Weights of a small transformer language model.
Size: 12 layers, width 896, 14 heads of 64, MLP 3584 tanh GELU, vocabulary 21446, 136M parameters.
Each number is 500 + 50 x the weight over its row's rms, rounded and kept within 0 to 999. Layers, rows and columns count from 0. Numbers have three digits each. The size before them is the row's rms in percent of the matrix's.

# layer 5 attention output (transposed), 896x896, rms 0.0661, rows 110-127, columns 224-335
098:552502463556493512579415500387562524609414392543572548531444544572481514490357517522511517534522501507554586534480531499437375507474566551466503546569457539600549512573516469520466465489556466500486497476626542429493567467533464435499538500524540369452475567452496512517414461505425393440478493472538498453517454466511524487476452533524
093:556542519562521527493608461529531561521587466496449420495507487467571578530439471565399392452601491513496534549497447466452470465542433485499468412527508462510516498347474461418549458513439470492485497533556494497521543424521510439465532441521514536500396535555521406558535406534527488521527528572555467496482537547477499529568521520485
088:522496497441484471427486454547505554541614525446543549434467578499597577503494541499502559482538498536501499463475470514455475580518422563519444507494551535504454442518396490522575454508413461507496535462556498454559517498555563482585445444428496459447531514486582512454448549593596462664408506511526462548355462498450546525607463565437
092:517465555519467434472388501540471443468435410499558462530503487535567544445509446469554458552424485390494456529434572480506591477577529550550542514507514459402550549530534385596475448460550507477507518445579506432522556464453469515595428543541455410539510434510502554482582357504456535473476478525532515588585516558447476533561539534518
094:528523548543475447524539454536533448473438604556453513418516563462529559466440462483544433493454448490522460467545459471522529542467445503529565571457419474524592505492455474593424551577484501562563437533575538485570485477412509591478464516472594432579526525477481614440505448491489495518403592513545502574510524521485475530571462469450
094:567466444456545503446520500475452506550474470590527606549549584441424525458456517458484501507533500564504480503434525533552467592414605491534440570453471552577504436557491509504412502508511597416490512540487571449446449426350584463516502518354529472532532484504432600551540506454500500502514540499427501469444492538457500502547468511545
095:576513542496527587518512470576560499570453570415575556519437546503488510420592493525544488536528455479481492554464510477522453579491445580528495494534543482502509410488484536513473366527573452525502471561536574523457572509509464421439520551509426573511466567404513481425433430527492498450562534506633487423561441522484531511488536508436
099:402480478457537505392490503491480610531465454480498559511514495486545491513517465507482409560537494509477578504502568502522447536481471456496507549438421560472493565530484555431515533458533511554538478514466468535478449457442543478496542539518441508527536570600472463398463547510468539369497474451452428438414448454459508502535476457469
096:431530431544440450503495545514482524546490571577506458495480438523448492406532571591559493439599475522526570478510461520527483537479487439529382575536427488465467457407550539545483496546493465459439389420472477496554572561478516481476455387521555518421446486445572451376501443543518530503533435471532557588566569474535574457580501395470
097:512508566525404580462525530441554412482554530509542422540420513434550510568510544530409555500529458439529486483470398449532510547497582456527578542472470534491504510494498510501391485498534518550479470470464477480440578535511517517547469445427540509535519496496479516501468463476618456458500477488416483510513449530468560521547637490485
099:490416589545466466519448564447505493568593519516475479475514536473508573446406418506446544451495481561503438421496517515509531554513485532470573555476447506506483521452587457477610376530550471483536543465601536503483481458417536466449439541431589538477417462452507440446480507501528566470427573555434452513455487377555528564548559504565
096:480496564492578496445518524508487593467498526551428531442481457416496531456480532600445554527529547502435563438478526485478528491478562417493497494575484534426501504452587589414576495579516514489529487477528522505491546568495499447511420552506571507541547457451582548395477409499462472490494490521495567516469486528599473493430528598448
093:450403464514523561507471464455497537526511503472552471552473527495389544468529544507491459557418529492485530515481470560407529489498507502460537534547416439542489513533514592520455443418504494484399470607609503467507579577584485527561501519422520518466477530498608412556469552463682498528564573576495474477438426456468501457486510412460
099:609470473395472591507533402477492479511439504400450499586522497479537467470494532468415499513509461505502488447538533423580513443460519566475497528460538413588409417516534609548515591490456443478595573573425474509540421452493606521544564569495597475492443539549462628556494535538598562549490609458489614473508509478446506566395554517526
092:504552503543554453486473494557450649560407420481432490501477556574503542505422490523466487438523554481547420518506503371543551530465453419504446484510528486560511536523494429546575443448473470514405387571504549542507581493511586505511593496580478501482480455511436478525598529472516583437567473508480480530492514617542536526527464404454
102:564581536463476536469389548500451425498477568508561510546518433431439415448448469489509496450452506557595491469463446513472457477553524524418515523461454458508493609500446417510562465411436548588442472480470534548462574513553578510509501488484377410568449586486527511481541485423476564499508443512457473604453449484459569565515593444429
097:403513533589563574525639483530459570517497545520523435400448539467454487498500392522507467399474482419477435503490559476496451553495494443493420482502500421446600438515565527491481498582568459553612468449563399398539470522506465553415566526410470568518510468542532455487505464474555567489463498494416485423404417538535519531587468634491
098:462622428487559448503542420512495523597552409611482516445441512439457529627540439464456529479502493504497521569437481411435518477487417468552567507589552433470496450556417480515452584498506537487571544537495486432456469543544481500480433445542480467431496486415532440479517540433463580539567434518486546412396488479498477463529458513492
# layer 5 attention value, 896x896, rms 0.0485, rows 111-127, columns 224-335
082:479529472469448438517497590488511517411460521474567526535501547556486392599502559491523541481485511462479466405503424432515463542479497570492516518494480485507501476659491483555428472582544557560457472485486568485513447473512463477506526577482458480555583403549469509467426533572399539498510437448468458539561500521500548480477457560545
080:492544569533482534611465507512445556510382523474499446470565462603510490444575448484442520495521442582505461524510416558512499493416506455472499526493489497534574504439531520463460479535544561458516454493597440461489446448534486528446606605414415538481530467508382549457499446449406466430556510496471594512586566483498444530519497468526
078:472521476500556562432541506528473538490552525568421484509498463435487499504479553492499526467528518582507558484546445525479437513427491480471502504484453468528452429512524553374484501517504469494574521579508513577557411620509477518410569443523476614519480520531573453483410591452532440573394504498455393463475503482580469500405493449552
081:512518453507470512542489515530444566500562388497555474532539433532479499473489549552388545526600557400488577543432492578467532462516478420467554499464482527577491488478383552602538447418502509428385549466469528615474518549503542460548549437489471586371553505475438453474499556536526548527489408442447396504527550483547543506444505470432
079:453484597520466524497569456531572505424546496446423515487500501525568536504505452591489477495458478488500551502501489448529508342557442451412565413519495485378473577462502460643573508507457474545506427517515421537561570548535522528512540472601554553484460556560531361529423505555460439532503517547538523564499462469569470474536556467426
077:426496525501464480517449557468507464425558515558433561546527444453466442588401517387528567487497506568472517516558468520510616420477524507451459524500538512511511510444499510527548619441462502443467489580463397417504446498541519525538533405444520417536483483534486485488504532481498445424535466465401496496500522492490444481471461533581
084:553488501482491512526528553461455411535499497576477460518502499562495561605516457499531543451459447547572447508454468502445422445513489491562521497505506483553510572469503474578453541501445544512531501393507546365592542436618452536447467482479515526497465443504496544483480480485561497565509534519510459478519515481495508541551496565549
079:587496481479602514485416507504556592479490455378451467487479552463540575480520505412415506492425519421451452541536468469463530493493526539554553498494577493530523468481355490384479533487517546524492560589512498472520447496495390506505479512469474488478508545440407501595651436451552525508503494560533593386485463475464454512447511555490
081:446477491468550459559567477558409524439445485558430591444497548548531546423498355473572467525484578474366489516568542461428487496531492487467513405479491419489502448475465463593616463501489561428507508562514449497532452480407459497494518499619463525468478483528571452534473538512484479498490499491523508514478516531540511590555441479519
081:515539457471455491407522490549473474452483514468503484548464534503448569515571622586515529570479513477471488599544494467516499404530557567596503422496541473449441478518451505534410555460482499524525531530393517518478525515531513453586521561466415455566525502511592539609431436487500401547536489440543548503534532593450501449430420494524
084:596497468464512517580504503453522485515441480452543501486588502572558554510445518397573515529453512546523454529523548490465464477472492507582528531405547545500501464469447528532379545505476532509524486512464407414578519546553498552561539430566505565470498554532432478553464547548436482564511527498532465399481516446449546580452425409466
085:501561466495431438508609543515434403484525443491442488467517534534554401469535425543548520438543504526444388517531522496543486459549529489530527480503510511449457517444535376521546533556516525546576582390379465556472500483449463417516488541532507473513581511475419510529464446550429514457520566443522538578619567490536491538585594574497
081:429453447571488523508504581631519493480564482575534530502524494470481459512490501519528435514521574465540634488551511630479483551542505489491541471519408538429633563465480455547449419485609518419492466478528547523391518496441458478471541435467455491574520483443563484516511513536519455461473457537548393453550472504540494400565529387472
078:528419440523518563508485452513486455478597581433531469496555458516554484494494519438487523541495367507531429427473493567463480515607620527473532549544422524441453459538517496471448486516429561527654584470533473495503510480533519493458458508396513565542512459521522546475474492530468479588439495544441452440486544476481483509464484574577
081:537460574444540493501538518458468541564509480528480482440517529616483595488574543497519512467532529494455533556488541505519600506473438468555451442484451542560500395490497584512461520586538446440543553444520522372637464532518427537503447496410478537443558516458436533424552539551502477438560498572601481420531544602546437435539537572480
077:550464471401532444475410606511523488571469495555497636552517431584565501554489525572476518559519566590506587470483476541406538498451467484543549534484458518559483538482481441482507540434484491512396500521486602570424576459539526550559498452505494472511575522484409494463437610512511503421505483495643460583566558387440515421494542403516
084:530471560533459495500580602487571430385449551398517482518561553559491417475466517530556460520503613531503496418556495478504431547524535543504491504471483514419499595548517491503465349570550452486551489484493513519515582482498499457579497543478485542530490462539448554507486605491482466487456458435523409586507518621512541443462580560541
# layer 5 attention query, 896x896, rms 0.0558, rows 128-172, columns 224-335
098:464522461552483454495496600476643557556480535428484423403560471403494471542574485596445508554413414574455485509455490525506478534511506494492483478577568447607471499498491538417437475473553525393613543478482516506465500573503551518592483432564562460503507487565512475577547568524497515448540471556472417502565471583479519607556474513576
093:509484512453508483514431587508564508530558495568488599464507506472475520466535457504429564462510504537445518478470447548587561573395519533560556503561476502511564479528556552491469444565412556551455506528546520482473567551391452506555449425604480495530416477577610413494466517518533454476550613612592426468373454506522518528543581531517
102:497467520498474554555590513507426516449509556487509433409379492499515505538549527636496542410581492550487471450486434463445536518540575501543436443525473491514495461488557524520482581470501554470537425486477526504473528550468435517500524534484498467477459575477594470560494571522621466516560567511492536505522469496557546596484457495417
101:513481470440455466447552581583479438545546558440515540548532539489551424441541452502393517456573484457536549433512490438568422484572459525506570509412515427572524478543559449455494527486427528477552547525579455436422465443514519517564570530553445535381469516482540528544558467484446523546595548526512544502595484512422561595460496488480
098:513513561384408510489500454490457540546495490450445474446524477492560606511528477467532504399540608552541508493483481523463521453529486522552560518494579484509530425373572418555440545497483493496440547560473502487547507524491497518467556526543491558563579503523476492536495441577535458518558462527543482513448670502468542606496532574520
098:477398522510497504488455504534519533516501621368480518447438537558592537460394489480505502522529454605514507563522522371494569488469495525490467449528493448448450516480512489508517440533488512556568536411420512451450553452466507576503479456466408532503512499437389561495495368468541526538535507565524416502494533458445487469486606446499
099:490513472440573408463432475448521444449495322506505369592581520503481501451437542500543567446449458457465498544409528571421531498502584459563427487482497629455514393529503422429519469448588472476557475509500426557509456541518521518449451488562498570483521497508403467440528547410573519538507521538462486538529456519463468465532597487533
092:491566559590499430416461466551405382530505502529604500505442564456500512519508523434587450486444504487494407534402533552565411449574504466485514462443489488571504559460459510538520522492428522512449483506559525554519403485459474507496520522560566515545469544493533521478500509457516470497455491528477524533509494534590402502434436453484
098:518529508450467561436485484481476574515524587451530487609467569453489561504470505534468450441529476564482522515591449526497544462531460484586469522452509460495524599492491517536511508439544504559595487476528441461363392455531421488468466471439366514451483439442399517525429513466456538571515577576506471470483567504491521573437480559516
104:468491536495528478491527482485425488479522570555544525575567482473571484447546547497463544512574544452495427435558486528535418541493515486490454494477433507466517464477449597469481507539472500536529523531562444487526537465519398549575379476455488473436448475414559447504413497521475507538504576494586470518519470472461469554499551594526
100:373545499521492543454475427453426536510575549496438559495534498498544462433515557440486616399495535487447517506526436482528509551498471538458463450455425418446473497487493568537491508538485470440494532576407477575441450500520510525517500384330481525540479487452411479536516400470491581566403546558502472487448542553343556439495496435562
102:461473520452513606498450557510492530479522492428526472460467462493494532530418373451533409438524432532504513457539553542459590531486484391495513428523495445494510474490515459549548442456484535538478450455547428521457532517591483478507494521588456466453464526453548549388501465547529449489518524480472505475475437425579535526500593510483
094:432544521497461538535458525580488550578548482518476485502444515479512465527513510439538437404500501574513508461443543444492464456442518426465506515500442467445500532508461475517602425507526433492489430475482505434555452456495532457546508399504560456488498628471496521452486525555437451485355535494510538504530509578509403480382433523451
092:474491508443540524459623420554564480439491497467451489472423441456477474529502475557479546513593502524580392521495564474504520515515488482528363427423512521468569433485533435471470564386459492459479455460496545494547497513526508500491545419457463548490504514435456551476466488492566567524523452537576469517527463551497436489444504514467
111:521542427471540378513463531475495556515460506534447532553554467485535475424531533566464478594457520527622440491523505455526489524461528527462555443523568482501538504529476540530585424558494567501528495559521438552468485427468570497515560423516525478496487552578524522543537470527492466484498493520557549553528559510475529523525482516530
106:523530515586477514499617441390547501507459518525521530562472559524472493450492542506522508484467507474418568576450471497588553528548440550574587467466629436526438471428544514419451508566491426474562541466547470560416503512542543413546443439476515456425468498449490489547498373488455525536455628396525517524553541451415532468499466473533
100:520502512543516546561475472496374533466451538506503500471566464478480621470574534560395607433505469543415508589520477448486525503403550576481500441484518453529482480600478398475487442480449539502485515429596542393441596515402484528523520598448537487440504444501513485558550387401496525493547444512531477450477497468549551506508492484511
103:439547490634476463463542395481479655487447513542479486526534531440501574498450491454475580546508492526509407456468467498558536418506603474457475408546501584470562488481515556448525520577590498459508591549443487491454449504534473493517562466528565496524501467509488531456583461463575431538518488514429577484498523595566590494489524464569
099:525494523546475483614474455416493588557492487449484462447431503517509580440484469498544455420557476492447576453486485541383594531511496491519597553454447559541536547461546459552437487502444487482528439500492601462522596577490465455492484556504500500526442515475431476422524491569572440523444565444583456510441513439552483421489489513509
104:466438529460622540480595484488627492570553454577450457546468518524443468497510495498527488499633513473488481474549459546532529532475417496534415524518505389456497471486362431542529470512389463517523591533490441503552589557482467491423504501436455457436467470477505492455470504508598481482601487566560388497419540427466571467501460553481
098:539492582446582454501459530558528471559564501555415557596509464422464580522473472502477508508524505481510499487488534528507441568474460477462434525540452499509514433465410480410543519390459501444531545489430443538593495501549410438474482498520529513492497434508505466502480599558445501492401404532596488486481483479490526534529462500473
089:478467574387550438460528555436389397456452553422450539489513455483467425511551525506476456506466431504486480551471468489464498501449455463558530551470449425507504463577465469541550484546540513540449534487596554447463421431486492501455374436485498539501483464477494481505451539564508431528551570684545417568468537500555490460475443527403
101:445516588398471558516407493489454521414521433551544543416479571525427543463514478534472519466549440536526412423460500492500533468536534563536551526581563544443480473497564518520408490548454481537433549492383509517449523641506459484499513489529452510489420464499531437557421520469539498523498537433452465482531474514474491564537516509482
103:513591535590511461535503530469420527594496506514513484507436487521463446622523539479542555553643457443534424584500486484477480558484453486509471504414505497534541583461515511516507538498423477518447482525436504498495473509487488537492547435535470523487492571416461577519567539576476538507494413595474511416522499578441468451485557551442
096:529321527512434480505511535506526623560516598486554516479494495572581424518509425541383426377470519458529399486479506589511508474510406481484470477586558505562502493457508518452500460519486537511538550445533594645480539620506523501562497512570517469484567396482627518496553492523536461388557507537552571582493449456471491510486543481579
107:473458523497474550443573545521577474465445506520511630571533482513532456469477501447557525433524474545536478489541572568416482601316447517432532603459518464513495468437470452554536496496454503595462517510427490566472496457523526503551513502557470534550489528593553463457479563563576496404493467470463598476418492559469508544526641532484
095:471524496548480426501478534482545597438469504517447489462592522473502542463474518488517489621486508516540587473401531412470529485545539360491558418507541570536402432468514523510507407446562426518515605500522518421502385500521519424548398503542584573427490567526467418540478514486529468607540544507472507513435506504548509459425510519488
105:469537513483511621440503491570477543526468544476498549515485472576471546419454431508549472383503508523490552492532413454438542573611416561576429486468496518481524540446490466450461439561508510507567542590462455424545573476645546408472439471482463430426510511478413516429466457526574449433526583412469406516480454407511580471480573486412
099:489459463404557398445564567524461531569542446541446448491569475460529524603525521528429510525501467398559474479507513397494507468522498519498551416564450524427551474488500490536476540507421405480477538455492506563561410430365563406487546478545512566447474545490497506484572508433480581430474500431528504570522485583458488448536508548526
104:567554538458564470528553525501466494461498565509488503446517467437500440531511488513500522545546546429589462481450436512464450456483459483496500514492497416440576448470442560421500626457426453449518513598462485521501431488471521462442521440465492464450444488494496455571482517465451542459536421527517601446526491495435419419536484649540
095:455460573468585483454506528474472576516500463510551567566466501402469555562513449460481417510426499470438453499482502485466552479481529561573550524492415514476522475492550533488484575471483508548494527519381515570475514473378503421514568506464617471535433463556505521508508467438493571539601555503483487581509558547528550572560540494502
099:458489502557491416558509602478462550438467508530452501510488468491430499462582432452480476568541520463497455530401511543464428500386500528528566597537507440477571476435564581465496517433482565467483592561427469421483502570500535537502475482561543513505511534527572490480496471531452519531408510511517573574468513461472508427558536480555
095:479483515529496500453441509392500478511535522584490504500427488487551523438558479467580538525543484479534507544453465582556452519557540553520458451552471462496459590479452406469418558508465591424535535477548493505558489485561492458588462507532515512511460502406452517510464521525486497444541531460525458430354478506520607453538500568483
101:458476482503567443517497496496478449496508546565476451543417551519502414471535454497577480505495516412448540433522494573510405532547529503503515534594469628499460471504538580525579431494483422547465479512521514582476499472440471452446495447531458445503427499527467455541424444489482477436491529509515543462470575496515591498557509476413
093:429490396439488494538482569500549434508499483513431548490544471487522525439624469495402598452474451400480479574508422522437464558570573532434535462557397553547476423442427520567406456547484526383603522377461484402472518550590463483502469473540459563518544527450429419481577514504536415555524464512480442547564471501559481519571475583490
114:443556530514470543483583494509497471551549416548415533480418571535553501541453486513560472546576562444488563445456487560466450526495458441443549544539519488528508517467474477507504379483520469514425573510497408470485548550621497481457515541393545558448582483558470499514543501517537489498495505513592484443416462485529469523561509568468
095:469461531525569456391492501440565509476504540522546490539492538538393428513561550409439550543435436486511494475577560513488464529424489480540467467500480484545537501499528546427507526450498535528479556545425489521554460479383488534531439421412510554471503467504508408529475542503597468445523468577559513568577489433502447514563519533513
104:416423462489475524475519546611392684523564560429542517496545457469486418529526478489516520583485481437412560548480556533479408581552460510404508532539434449456500506464570499508546488483557479442532527520531429519484488449467482539445469585460502454514481483570457475486473447525510527477493506584563620424362487451484455520493493550551
102:454498517524582523513458498498469588511488465394558431508482495576481527504430542551476467471519470527472537516527466541471572486552433553579490424585502545507561495459592452505496458500564527466455475481526459557533559566467440491505497585483520529537497474414447483486438450442559486542555457540472517580510525437469502514425501439502
098:437413424561501448549453515480508527530609485591469442529543403520512605449576514523475428465599523485521442504452483614458517521440491494467518558491484478463434440512495431451462455523451474490382523517504429541581447586544546520438577471567426471455531513538582481531559513490466451498503476627548516417472465480495429494470507466557
101:467465479474522515412476598511524464503465487479526540484457520417570512474566397564524508397590545499406471456527418528566532507469493524525393537483494446518502464474475458398518519490462504528576480452511540534516452515500479516540546504506474550489482471409527456409505522492526449459607485552446525455526489495523478534585478553390
092:521473469493580480467524510477524516489429458512469473488494483483412492541462456459573512429496587513387540453524389484464482535512481509543546461450527504473501437486570521488538514506539515573495505468453517550506452490485610552538519603445501485588414522428481494474520485590478502504518516467413519591454397547501524532504483636451
094:513430466492581450459487551603531508479453527518518582533483529392576555467475490468484462526529539445495501448463508420576492584444532519487477540529448493462473610461539589491398561410384483522540498507471568417469489475474573531433604403515548556556415520526421502473428426463451560607581522485441532520510391443422546449522461485489
101:611454395509463502489541466428433520467434499478528529594532497523526501506554416486432477470483466503529487408496524404566470509587527461565581432524516469531587516454508540476519566493496516503528535482482453409450452526553493512490534546504451401559527448534501525558509467453489438541475603550466440489496445451516562545494438509460
099:479594481519481552478490554573449492463562519508492469454508494525522471465488535459463382407471430486488548478474601389526406518491520524504431524444434538534614473471515544512542512473550543556452416440463491450446514470556428579470418530543514510491500610398438535527482469463496522636507512532428564519551448455504535578486444473558
# layer 5 attention key, 896x896, rms 0.0547, rows 128-172, columns 224-335
098:578493540499538476555472549429551502440459519442578518474499476571478510445609529577467482623551556553490366561509471496476577422489525558540487476374602444522550468468514406442612519543504462553544487514518543513485471389560467534555481436500559556489532536590505443436583512514486519522596499480357497576560490533567472538563493554472
095:487457457540452467437532533459530591467401483527484534506492452488465520474491441448421426554515540610427546502475521506421581487412487498470455470485465469446499450474478462539507515506513618456512442561467492563440406407477471503399478513430412497508492491602549443393520452468497456447518589452523527470486457530571443525548503476571
100:431405484369517550540536552456457582488520498538471539573438511524475412530546480595500456502448611498462559546529504507455457534498488503451522441536449528553479490393551555483531520548477518540451537561491479484481629486496427527505487469484520443635470433520573564469379490467533468537566467511487554561512390488518482610440546492486
098:471567592450527516574472515582534523472497591462484499517471452522496567473573550452502506518525381526484487489537529471411413561504551468532568440443491429509438437557548538484504435478514467485563485434488460541498473521592500428474459474546459576551512478623539517482458526497551487447509520545500479574461472481468503472501529570566
098:525527471554458532502430490619384550501555517463556562624440433517601477578513506467573508462507510371493485450530563546563493445395415476467571413440519508523435481502465475528606529524528553469549566543280420451456562493567516508458496568459493486623485584565511513472404515555521550472528487470451457611494445557527492467538516445460
095:475474465556506546501488473541554503460401485406441486514539495513515484544420434478487475504446429421527436416511492479481488564505522470436569553522446523495436511493424455468559470482453463481516556502503406481511380506401492460547472517498506486539510522530441548475510509442492485546531571565500511465479397432502498516511564547581
096:512547476462481550528544546509512564522504422439500536517462527542423457543455508425488500461483505516389571516547507431403525479575357471493479544415462414493417424457511457543452501500539463526570643470525516579526475476522550484554627497450476423535467466454542445537500529466615593536558490517435458552491551494495421512425504433425
095:482515591411464530458505477345497435560481428510439568526538506499608550488548375438538442606486461534542448518517502506341414414538495466440578497388621509550612490542495532518495496603543542424528491507517570480433492534526542485401414522464585589527476472559508590448576491572498570484390463524441508439500558538566444460632455495540
101:457465518496451525432447534493518522597452578509444489512498479502489514459506452510490484467477485478353528577470485506408411421404576534552518484505474562571456536503525491464461500523552470546531439488442549625458496493523514475517556505511452555462465515519471573465578533578461409542500467409565539519461548447512499447462522463612
097:544516584623594411576553537553489508419538556400476470453507556531472448556533390490479462498511517466549538511557431439414521476512445468420518557523530507527510460534480539520480476544470497491487512466528515491485393533548420500446538424544418434459464598436441486453449492404541518545413435550501448498453513489499503419419379427492
103:557456513557472608570519546472545494609616541442447548473436419534434481479548410587557470501475450491387475565422480535507406511511551527577447486305475562599469521534516506541499471597411530492506455546431520501437516583557447416483440493494540534486567407465531604504495463495553494485558506479574558442450461446478511399451489450503
101:462415519381394546514498443511511404539478563442520598472521625481636489472547453454458542556452477533465550472458515513509474454391514475468485493480422537533521395463467475444410620509429576448565565412528459639493528510411436568510556509538430503525568433559501525481474536614594487510515467470520374489471515480451555456515484529533
096:493501374516546508570546497563452521472606539580500552468353470382523445496493521520437476569509517483557457489385531569498601503398553493514587495490508517574467508574529541489583546535550507460503482508517462421461509436492481522451545448426484442541469506512477541549489628502519460436498543687527542455486539526534507508491447605441
096:493453476477480511454484426540529558473530439575507486491473551530409537512592463475428498434412538549558488526622542475472549522481519520518486562324548490472547469497511569518431552404403565478601494430546599496430537482425443459496465554505489565464477534512458479494539522473527468498456466500410494518428514518467473493496510542488
104:491550447468539504475488465476480444462437515523486530485554522419467511460374512622475472503463471484533487496516586538459509407544466504505534393535431552523460487474548492481526481501501475523522594485530445536459420371457456538553464462516446452536473481531534433462536490490489437534462476600495570498524533402501533510530500561428
104:527496550520461463483524453502464624528585467500497500591520463508507507483513547579494566454502489404542411412517552505426454446548509431501410589509574599443497460439458464390604574448481525536529558451453581503566538515548463482514492424565447518533415558490479543529519519555522468598649547466546484423557443520534538467454511529530
103:563477473568522437553458555533425433474507507391594455469535443490388585559524537475522496496551379487531500504517518490449503540484508511487538506545450505543480427511492567531526379409469534509500471465607495435530500551492456442518527574508522488569472532526542525481422545485548511507461518486437539551534517478570475521449482445562
096:437535576567484531393609465560523546483477518453459546429433531448503600494492472525434412565401471590563602392526414466502512582527418507483563468477506613545546532468543480436522449554474490505509535544478530476545379489528509542614591581515469534599475437476543501518542486534512465492520486472594517430536534579496528439447475430528
098:528451452549453535471520534462530416564534515498498430372497415430515507520504451436508515453520434539603481466473486486353575550455480478459523549505466470404492521448494479524486438453475540498515551496526530388512543495494507470441544575492495580507544559559488457452523476442369510565554426544435548502513537554472441566500415500556
099:488416492497502471518566470516501508498498517571493446531557478425441448568501503504531427510371489412569484528436568451419537519462515506555443502474517514422490593547446562485526510492514552412502518507575488553515483476384508420503404492471599591497512585471390521516510581505508498550465553494493510404493441523520510505402516436478
093:459534533425519579478488473449593511501539465529464474450481512547476436496541544442495618487495397562595554422542496434482568549482431468430462524520497482497400334519437475521580576442444540416507510430434486412462594463535483484565519466532490607523455479546513530447496489531560488495514461602469496499491488495533512568455470496436
098:473460480474483471533451572559438539497537459462484514548515465465494477559382556436568482495409534397432545504467485508435491508490512530533600456537403534467505505484508557599504383550555480348509583544531622515523618586525442539534443408462460564516400561509498508495404525485501618463484448484522472480464524600509427448429480465527
099:459571503469453432469492530575584490521428504573517485470519554441463527453556506471440467479464430515509500515582507431458527356409393553489576542600497558530476487510486484487467468440407523444467499507494498517524462508465501497449572475514427492526427509516520474542469613472413475489514507478483492501591454512614488499479486453516
104:500518508475470465464517504445490533569438509433590566491483479463471604514409554444511510555547387449530376528538485522457532475661473524521474500436523501506469572465571455559594491578501562457455478544535465613533481483515490519428531496543376465506502453475462522476558503459496485508500473419515425456576567513515469549482543463396
100:474502597509515446538468475536528568505485530426555428410481602494506548491533499483447475565562492552516452528473533445462499524538504471516466494524528406334564489495443490448494578469479552407518571564438494504539526496528508465598403571507455448452505419503449462463468560509431435416493599557424573442495402459481460394522527565446
100:522461496504420471532535506532640523495367524478395455533551549451475416582479522515535552589545539558475452543528496515430487523539533568541511503576505471466498467415455457448539515508534452543539494483480437453506566548474521524524552474502513477459495445487565430578476501438502508498478493556540464491536462527476584584624502464531
096:478558583487585434569440526499440487482434402600454511372508528541499464466471521538478392494410470492529562448440479503531476572487486530424543465427510502466540448443485517432499473501403405474529539560488492491504532504420449548610594455526554451499483515527546500558467482582463512530462586445413467490570514513549492522486493389503
102:495555525469440536581547510378528518399493524539529495533446483582525481493521482485508457481523538504482609486415460560434583440587479488562486524491531530558509432450469536467495499527499565531522428498515466528565491503461510509473486577566451455493526503539514438459469478521491525508543499488510540513551506515589554455432437441497
096:465543493413491417559536526517462463505443399471504454433560430579552475485562627457441464393425470544417524573486476476499529513535599515446509577481506556477454630576495494514505499467598563486416562526494530465569509461511536455502522464511565474523510538485507515580504540475432544442430543520570554563441551536519425490585601433502
100:528533472494510546469504478528570366447515538516583472538467493502460521494460502535546564521526441357609456471505589535438525508540509415438533517504561540534534509456482575509545575485490526497453588510555510513463445467492510527477492488567529582472492481438580497469429490488514500522574466558506519569508468566503470452517505530484
100:409495502584496376524459438542537588409444611448446572573526454378418484451508454528474648483509481524422554514582406523435517440550495471509487448473408547541525470478507453515498588562506512422502476494482538511483471499525452578562474431552479413453345476530513509560630459461547483549575462483540519501506411554556489503630542559448
102:450519545542422547531508505538436550491519544515508500515509477415527550553584501444543469556611589467469497548525463533509457519467582503479457464547472589483523445426477583431413508515541504501593485382495453473542516488490566504484438462514479583421607555496517422486565527505554497552587522515407563551534469532495533586420594582544
098:546518489454510624533499480539455496428476448542416516535424460466529434543511537567501484519504423545512387592419411535481445489466594480527518481498507482510496564492466519395533524485462448535462484466555467647481449479490557445475612494539502481568657596514565543480504593482496452491393520494549503456550473417532488504523548503522
100:454539452588529607471438554498408467408556503489528513555474521569507518450453491490579478420509544428507565545445488387518502371475478434474591546500455523502488405496578518537465510475477476557458533570570519444536450552510487455443426543511455543454405451404537510465492455453536457559478437535474464514446469476371579518553529427506
093:516515531420488597570481460456548464437497421525446581454553556450506498437608614461516491453526456586576491519492514438471555533546474470479530492544411523467469511527520414457522475429543499526533433514574483437411542433588468514530530533496552512515593521407477490452447431442535499435463550524440471474474447470581509494570449479479
104:513511449513499449508554483508466578526511408514493375439545475518539468526422517511481499481509451482423575410565500485529505513460546561461578537620543451536487468497466467528520542430562536529441567465470395519346528498498502556534515569503520442454481515502474521486467520386489452439533488476464503349444459630570494548446577386641
100:492522482559546451521618461595538478568474402482526470601458500480515398465393553504609509536448493469489462517509507552507495524527470431533467556595482569512527478536523499550472466555553394544495427543457501497501465460564506491424433559554568520505465528469483518551490526483485424381526464546533505465502592590526464487487491337519
096:544575422482499580476493475423536589609434573446507463498512501560447429481523449549458529363601583487391550510419528500602486486468472493481470566430331512461542507423482430446514469507535454568536454427529470482453516476473567584442501560478489446458562470613516471512536473461484505518615533460508485439437435476549469436555429507649
099:451583515411396520458486497591448562424439583521497480568480483543577592535523491500520507526496501528453493432531472478419512547533408458483432336483471546442506620432553535497550467551398509533502510475515500468549530559497480446467468508480440522439433460576523462575429557488411566414453546571496527483540515460484543514569527514526
101:540468556598438563459447562523560504507561517498473415500556505537507447530459474446572485427522494595486522525532546483576449565466512528511427517484430447449488485475538537546472482487446433558553502537535530571523459441504515515475526584529385551527505466538550517476454545461516575537486472509457574454480498556470411574502493501525
097:423526537513571472561439434549481448587499538490456528443542467458461619594597475453488539552460438569442492580562495503544505502447511379624532473491468470545421515523494560484530478470506541534459514449459470486444412422501488475439593420528482598485521496506426513475569418565530513502480436515558543493495467546460481432545463554484
098:495463477503537513534514467461446444517371490512544469491514533478582434498440491445478534416509548497573500587483471478479481551412457545479477506511626486491580523537394612489449481465481596559532462579535524403440548620528544476456586610535505445499571437498563562537558480442533471526468493448466500474486405485583459521490510556465
097:523531445492410551556520445490425544492468436494520569508455469422472513456515508493497542425550528509440505551529401467531516481473508496519505513551509453571532445508475501421477602455476488495483475533558490495564459442495511460437507499468489445458478463545612502547489476537476466492598474519522512512543417467566548557540442551576
096:450454458506510585540566504486503616489516484514461553535510556551524554453509453528534462557519410584417563484479577491510448539517478529546502551519547525601429425438566494501517507606506461558494461422532519516546574463449544529493438504445452491442448523456470497469475442386552533593538592455440440568433557508574551480491492483453
099:595562529571497547581508511460459548434539523529415454480455396505471490516499520473453534464468571406480548415538583431525473528519479473430503543516499508470539435544425474492520479496494524543440497616482475561575429599529494493474395423546442403587456443449453452542528476456556485554460458528558468545530550416487545544457475580588